Weights of a small transformer language model.
Size: 10 layers, vocabulary 51555.
Architecture: RMSNorm before each block, rotary positions, untied embeddings.
Each number is 500 + 50 x the weight over its row's rms, rounded and kept within 0 to 999. Layers, rows and columns count from 0. Numbers have three digits each. The size before them is the row's rms in percent of the matrix's.

# down: layer 4 MLP down (transposed), 2048x768, rms 0.0174, rows 863-884, columns 384-479
# gate: layer 4 MLP gate, 2048x768, rms 0.0212, rows 864-884, columns 384-479
# up: layer 4 MLP up, 2048x768, rms 0.0203, rows 864-884, columns 384-479
down863 105:481493464488500467582475469506396518532531415505428426507401539460561510508479577454582469477506395449559478523522510485488465483552528462442441489542510517405463441536578528459570497490487445491563482541518550518432436546428494536473497488579553505566504424606549472539507481567592367507
gate864 101:550497527524443546485412406539460510508450398483471536478426552535533514456478439510551488503573493429483522482455510506471492522515445411517603571465560465546463410536509436458473434522487538507522568475564475387491529561612494522553499498527575522487525457508489503428536472553477522475
up864 100:416628640509524484518474406448540504454496594491532527494521583545558556563473524449493541527559465581539467412491477517516512519477463515564558438354532464417501503485455482466462496482471521497489503524636562501469453518566555602449396484496498530457479545451542477520430493549434470483
down864 100:478487533500437551576496471357488538514568606430487375529550520546498539541428555424441496597525540496477438478429480525475498453441482545508507429573544523461516481546456510512518522480557473433564565388416516486499505447530479538516445507591489429541509477532509523549520540540509514513
gate865 093:533554541438521572574505448482519599503538426508543550535487416582461485492483491434429498582495444510458478523647486487573506487546479474453559569454494491551435490528357590517538449516482374448482510383530519574568494439509535496445523603478456495458505491454533451431496500471546551573
up865 097:536445586527494517452524512494459412568524565441503424478446563549440519500538596537579503409495611523447518447460519509484435550435405409437499439492574526544546564464540421588535465587495520589453491545552498452523532524502532499469433589510424470478546548549511552561541533528438397441
down865 097:376579496479419532521586536534516498492489485494497505491499457546491443492448489507468534563527487469434483510485503489470543544618484446491431539570425541509483610510568587508448600483459479490479511406470563455444433457598494486563490482535465514483529510419523521425469463406487490476
gate866 096:354502429443556448530571560545473490456468445494536378365526528447514477551514562530617416428538462481586506442463488520442393481547417498494466502490460532452475469564409506427508571441501477452481476603463503480520562476487527500543543501472463432503478522394512470457570411509486470505
up866 098:508419553435526515520494477453556573546486491512465490525541478531506511490444517499477536487442485539457560494540477584511499556527356453421504416463593444490494532467473488517525476496513490506470569428454413433590466503384431424450476467448464413382500560485511394505450487503459583480
down866 098:460531585489406510440377486551491470507476484420513508440516495438446493566478506502613487514541586558416530573448545527432527446484550473446512472395411485453443517500548457504614524513489446533450549497506520544500526492539530522472567526608383470432509486440497492519537470481541449470
gate867 101:460499455430471509418514554494476500444541555498451472501515523547514562483518440497374467510491523501483527491439533364583530501500465473519402429450404553515519566454574366556625530512455487483454459478479530501465472443590455528392535464469460461437580434531504447539588467539433429568
up867 103:510527495468451547517551489490546546389417446524513453420395467624524530418493523525529541472389496472550486427500493488438564488464559509576513477464538481511531582501476569476503533451420473572512581506452538587553441476580535521532531519361447515587504470499467556418461462438621500520
down867 105:531495500439472554558575551413409555554445537458489486499516491453556432532537543500547532519516479477553501381515452474488553555513550471560394452427444522542448539547503489504442504495479504470482569473388484554501454509523404489511501574454513502555476486502468520434493560543500516462
gate868 097:530533516504552478552499516488554487451437436492467530498514472576533486530395487508525519417470465483487518552559500491487548552445633550548392495538421534482568435519503432513524529508527516529528500524521464580358534479503437472446478427394547481594436411469536591462472451402519602474
up868 101:536433466523493623385433483545398502549502486533448497558424506488480529496441459590602487515542569422513479535452501324573452509440435456547459456539500435488531422585483499536471437498371521468526472462523535435497502546445553459504510412408545498415534432478475471574378535614556537468
down868 100:547550527568543484562591578585481487464453539444447559563492454470510422561432497460498494423472562596569612520571612536416580562534550478489483493429520558456456567562466465484549514517487489510486533535440381549490515497523501553425416485477527533499523453554458458460518519473456464514
gate869 100:522456422467471550509513539495444480448470463446509528573566479405473619450514489504456539472513473533493519545459571477551551420432487510565484532563498546536547531487505470503483425451502458479550457468555606485445499453545528476444479520480528421453489538460565487499599430560530455419
up869 093:504525480479517535585520472363542522547552452437508528558459438426460572412494509539427564475397437494474409556562572589502558468399458619527541534547412497479455518505512455521548415466556476499479529496518478439440556434579524441458500494488436500485518499540491547516450507576584435481
down869 093:515479488471496469489430515480516493473505494595645491496532539467485418497524482517580494426566488460479524492433513416471515565569510537483392519520530534494516443542392434433424546566504528460493596421530496594557520483432478485498558444476457475458492498456410472438495483431452514498
gate870 099:517429516494432449479471564580520500483469451487463515455496591452552497521446468536442547613523541441550602543486506514561543481469600442508384476477531478548458511474528464562523533506481466462494501547533496508398454455554494436482483326497455554569448440554492557522486487443599504512
up870 102:472452407597486493515627513507433490408564490485455536496538433510526494514563522518575517541393511537569523508448402482555490520487517599566440494410616542473429567553458503456530465465481520460576448508527454477495427483463583540502564474459417581528488500476517513461564436516483592501
down870 100:529477514510438539529537601458484557519369542480473568488486495491546451566426455395505439556508586503489411443414479495444444524534461606564466453466519505504513466533444597397471543385478479537543388460489421503463509525397462530480468469464464488487440481492474472544443490455469574516
gate871 096:452513555481465441478431482492537473605523472475600536423485526527515476498447555560551532591522461526527546441508530511458468482499596552482561499517545544495406465593506580523537587568530449494580526455522510470527552496463540510548555578462553526494611523548534653539420552465473405491
up871 097:448538567479516481534517505499401428575454510484549565537559522489510459413478418560507503436555458563526498534452487494433538455521533432407565462461474406482489426436468540475574526561515453545515476511408454440471566560525508500473505516463595507542523574407503511439521419534364453461
down871 097:430549511475495475497511449577534417444445461561497492597550530480571478617435532541496507471509481516439554518523449556519470457542485545532504489428481553417514540515590466514513467507507485563548498531432466549484554515636464487553478493448467475410506499527514539517495471527653526567
gate872 098:375550495545483568485533519522566505449595518492558485437469467557483605477398435558522521496607506475470502525507468502481476397476421515508533435559429492427556477469483538447494493602502527592550455574414505503556450456513518497474555504478579503505547503356461463439386560503508552552
up872 098:424502523575479528482550534541520456493600554548557512609434458502489524492566410547540446519494394544443590449492403475517507502600426507595366514500451480450432484483447537548505488493557509573454433565425520431474497482495368489472543574517531489604478449393442523505457477539534441568
down872 102:450447577552462574480425539545563595557535450518528556506388460424547469536483519503565429506428482482502405424524536510532576486522475471488470597530496466533472511491497582487519463472504552534565514494511494448584497564525436480616531521486506491493536519405459491483578466473493413435
gate873 097:526447498493473581454476478505521545405440423472547562505521546507433562526500512574535565480531430453525559572479541483530559604466446476472489524435524468492428479492578485472525463514544509511537482551545616471469416439412430569501456541607465558441373462509465523401491554580545528534
up873 099:493475517465537489588526513575543519564485444459432484505460486561471496518566484541527442466494536509479480537503603554452471478649489449453620509517596503450495422527445486475529547569501471496463492458488512522457487607488460545488532471444564501568506518544481503586641496497532460474
down873 100:485531450532466548402438442508512568458508532443505522582474475448483476531490389547529524509439456452473509535547516450507544452472496469496459552434435555545521550455493438404526473474489472595534499420560452482620493572571591503500524521516431469542539414497496504524543469521458535493
gate874 098:434527502581487539498499455404515430550578561578507533506565498437429445477514610485465477559517577582523457596568494554565461548545484465597457473461457295547584493534401404490534530558555517528570523554386599454525443497506526449477469496529567546385543418495420488447411537557552514523
up874 096:505460540538536494491477432510517565521447577467480543394527430510443598519479451595510535465536431494439545484545452460537519502460474396407646535462542466597397481554529458567510398460516517446535447495447426417461514375529498524511459435526500451537551476521463391519385498523492529495
down874 100:491494499577424413456487544503513509410507382500395611556542469521657449462453491392552487512512505398542515522527337577541436540553494569490510484392531531503528532574500540494555504478477489572538464434485478488515492461592499509541490477509485549519478451548576440528464480475502447536
gate875 099:574493543473603489550478481484523537545579473493515592436542558461476480498552499553566577506484550603523437487562492480499468479544407523551497438504463453466548433483482455505552563603500476506436521649514450609517546422528516545549448410355435499549538596493466561554429424456524536460
up875 099:477538566467458438491433509631453472467505492418479574509521490499463474469497501452623552533614463466535464518581452470481465556496530503471531479561468479463447531511442486462491443434491509482515474457499478519559520521445452580426541463543492443443562488471487534539561456554464573475
down875 099:460457553506477533515441524465419459498516524577563499516563554458455501503518554535539467562538460491471470535538499408492413450487404469497567463536465476531573462451544504502453460470447576484441577503552466580493517513482425510513450574592571462449479558480465516523604537505499572485
gate876 103:567605511568521463494471455486543566539512561549429464599478551502503550464476470538454455525580525376576496572416428497542521431445528506448608589552506453514551461499449465453454528497549520474494500485403473438543541372496541549489546460555511432490572508547503458504519547551551453539
up876 101:450463517483485501568491389471528440563481415467503489525624471507552456525439421473554475497452395402522477539545557541520474555585558494387537531544484395488584502486516495491538503518553440403508505427487516515572547496482527506472494443534438521436480469513564494510468533503478600511
down876 101:467388525470491536544469442483547502364571475449475544409542409537586540508483528541460437496478509529507518462484595560545527429535428537501526504476384473548498481517535537452491515420508482437472557462476546571431466505508519576531523517506524593600428438510522485471515529487547561460
gate877 100:480433477385530507542590513504494500574514516578536434362557535539542514567560503489451525516525575540463465532580491496553471467476505460645534494456532476461497518593495511482535554442530450547476512488536529462475476558566428439495495543470570596452479543472478533421509466466563612506
up877 099:438573605458521512510489609525469527493471400490568531455486466523452517506518520450443591432447413466442387608523452526494503487504515565521515609427517430491455524572511543425394494533453509519512468423538441491568509360485536517512518570627496464438460469494515510440524531487473541583
down877 101:493492570555475517586446518511546459576505519463548636578490408554511475538540523586394548420452505541449570461584489553484451521379450460470497523411482479482567552465373401466503533462469499542468465572484565525431538510512509492626428483424599522537513490568441529510499532447421519456
gate878 107:397510562444508531516582530502472527575459520513552456438474422420529491453529536494513520523506495423521450498525489558555466481474496443560490498419504477449511549584482511426459564489467491567546497558549496458484466502505510425512411354579546511470537624479488458421503509497554575513
up878 104:459468538462557458495540497462454507550547495506481446509505545569517519425436435493505557374471425442569485424552447517467508487362616463531491515412524523472567527418514485628476417439523534490501489547448564582448502487529550514514558466483608548491518464610517508455432503430392514429
down878 105:505502470653554576516503550498515577469526589431457535514499497486476439484454490435557492585479505511557433523518514444521398578576537524566555437541513508496463511587498499480422536481543540564462574454504615451475553517489444539466542510432538653444482572551540487511521539536513455423
gate879 095:540513535534535621540501469456541435461469526420445513534455451575473463557549528609420479608523520541442520473396460494526540437431592544544495449551555424409530494477505423512419529545427535450502502419523494448534432442455452388527436466562537557455429562470530478496507550510496519457
up879 097:443400501498514483570582636496475459551545439531549490550494544596416516480528525529476483500507506514422543538550488463558509459468590511521459611379485473477599447519517531449455426450431487636496422493523445490440530564442478506489429435571436445397567467506549474488472533602486578473
down879 097:551450524498543416431492429608460418410514388510430562491429511464559477524539460477565616497473546442573524542589587473445462531575438493525470566504547528472691581506604479479475471524488571566518430500488481420460471544541480547439430567492472580509524483518524492464512499659509425514
gate880 091:525485543439468525510455528440463446526490422517450533525421568410491430549490530449492505502432380520581493463470538530436572561484475480490565539455550551541586543435450553519492501551493508494548485511577544478554434515594507490501477631488464502525426494553497455556535610508388475412
up880 094:479426452559455512525471459395462451540452457479482569580508533545648484517504454499502524517471491440606501412508505496523513452426603514541482492467480598414519547502400475515469471493496441431551513494528496454526575538550527407571515483501542550513441447572546497597501531489528534473
down880 093:411507461480499479447470434541529486444479539461516567411533480379441589477471535477466446528504530633437522644491526514563530597517464433419587500593414371556524428515583620479523482457563507507580491502478528437510406410435531577519506509414496486365503520425523537491474476407574530467
gate881 096:537511384506499444446483511533523550449544588406467554458487494507502600444490548493473528541480527478431562524549531509486475392576512540517521564576516507471462518475438543547407513458497464561504424595520409522418515550450614484531508434535483500590493487483518442435511545413519465522
up881 099:464437468571498505477539516476509462478504477573585558480455505446532486538503533466552451556382477440466478479458523477508483456517518473444451526485437475564396529507486462453498561466477500512413464495549460497436360524508478517470601504512585601455536499424559529449514614484503456505
down881 099:597488557521414479565433506480511429419399530489512467478416467455469449622502481476536521441537590440474512484544487404433532495473479458446416509427521430505471419554498431460512431498468534533454454481552505467418473530531553445487490524482599454476444596497494636412529476583498449512
gate882 095:495539506501463471552429427490479565489504518417567494510494612477587463498466451597536498509596610490500457500498454506576476516495487502504508512570500519440500560557453562496550448477467491456562542492505433512523403467416554448438493528418448415522464489515491509442371565618404489444
up882 099:510556512495505544549480496442492562556502490472443512466522496511584501456505485558444494428500454551502523579431439574479560551462542526591583482460575469439548476441488530588592495462490507524451517432471514571485514581635489452527500567552521550444521533567437515557493496452497502556
down882 099:553418525588452541512392474480525491462420589580558543530557461432497467532553513380443487594455513573423512525468470491507600511525404557472501499546454506583481442515562482547544591558598430466491418490477487523467512517506567529499456566476469465531526518449588510450544549486378518546
gate883 099:444490563466545502534507535523485573470574562417555412494514512476562526460463499438553421497530471398563464410558499523487481540491484508564463532528534461494465509593453497434416572472523489400505549489469421439485510447522443533436563529540550539519515489429445523480538555484430554458
up883 100:444524525452482465545480506571529511470573504398461526451450489480501574488528537554629516519509559576584499476539500452557468421503433602612409536552470517472510468510462534451460414489533569521454495434524561547425510419484542557427512411516415478567480520570487478583537453520475471469
down883 100:548575403548548540497592469439496511472456532528541408623494498513446547497452580477605479450473442450446440383491502497536524523563483518415576481551550565379446526491490569451491550544434374510478509509462493511571439439476494507503552541547476499555456490465440565476509469421467502633
gate884 099:490422481402536485543481487467451410527537498545508390542467586496516437529366514466473504486506436445408486555508497514448518542523557558533538471477493565585436514484441440546511512541541447460518509522521509497465552407451417464499503474535594458498505543499539621552463493409448560570
up884 103:508437546492565520578417486502444428508540477542598440420540491513525478476509558494551390461474501476567493470535506580477417535538564533491544463571544465330481500496432555517545476464501512359483511553568448552454483550492543549465452477508444460512496476477503525483497500486599561456
down884 103:563495487480470541542566569429463419562427409616460574450512542532539465439498559602489497591539512575573383495561456573479496457491497551628569439477531476552569521596542456484453474517467491475519497472478543413439473481559519476464533509449511554511470463542514480496501528617515537532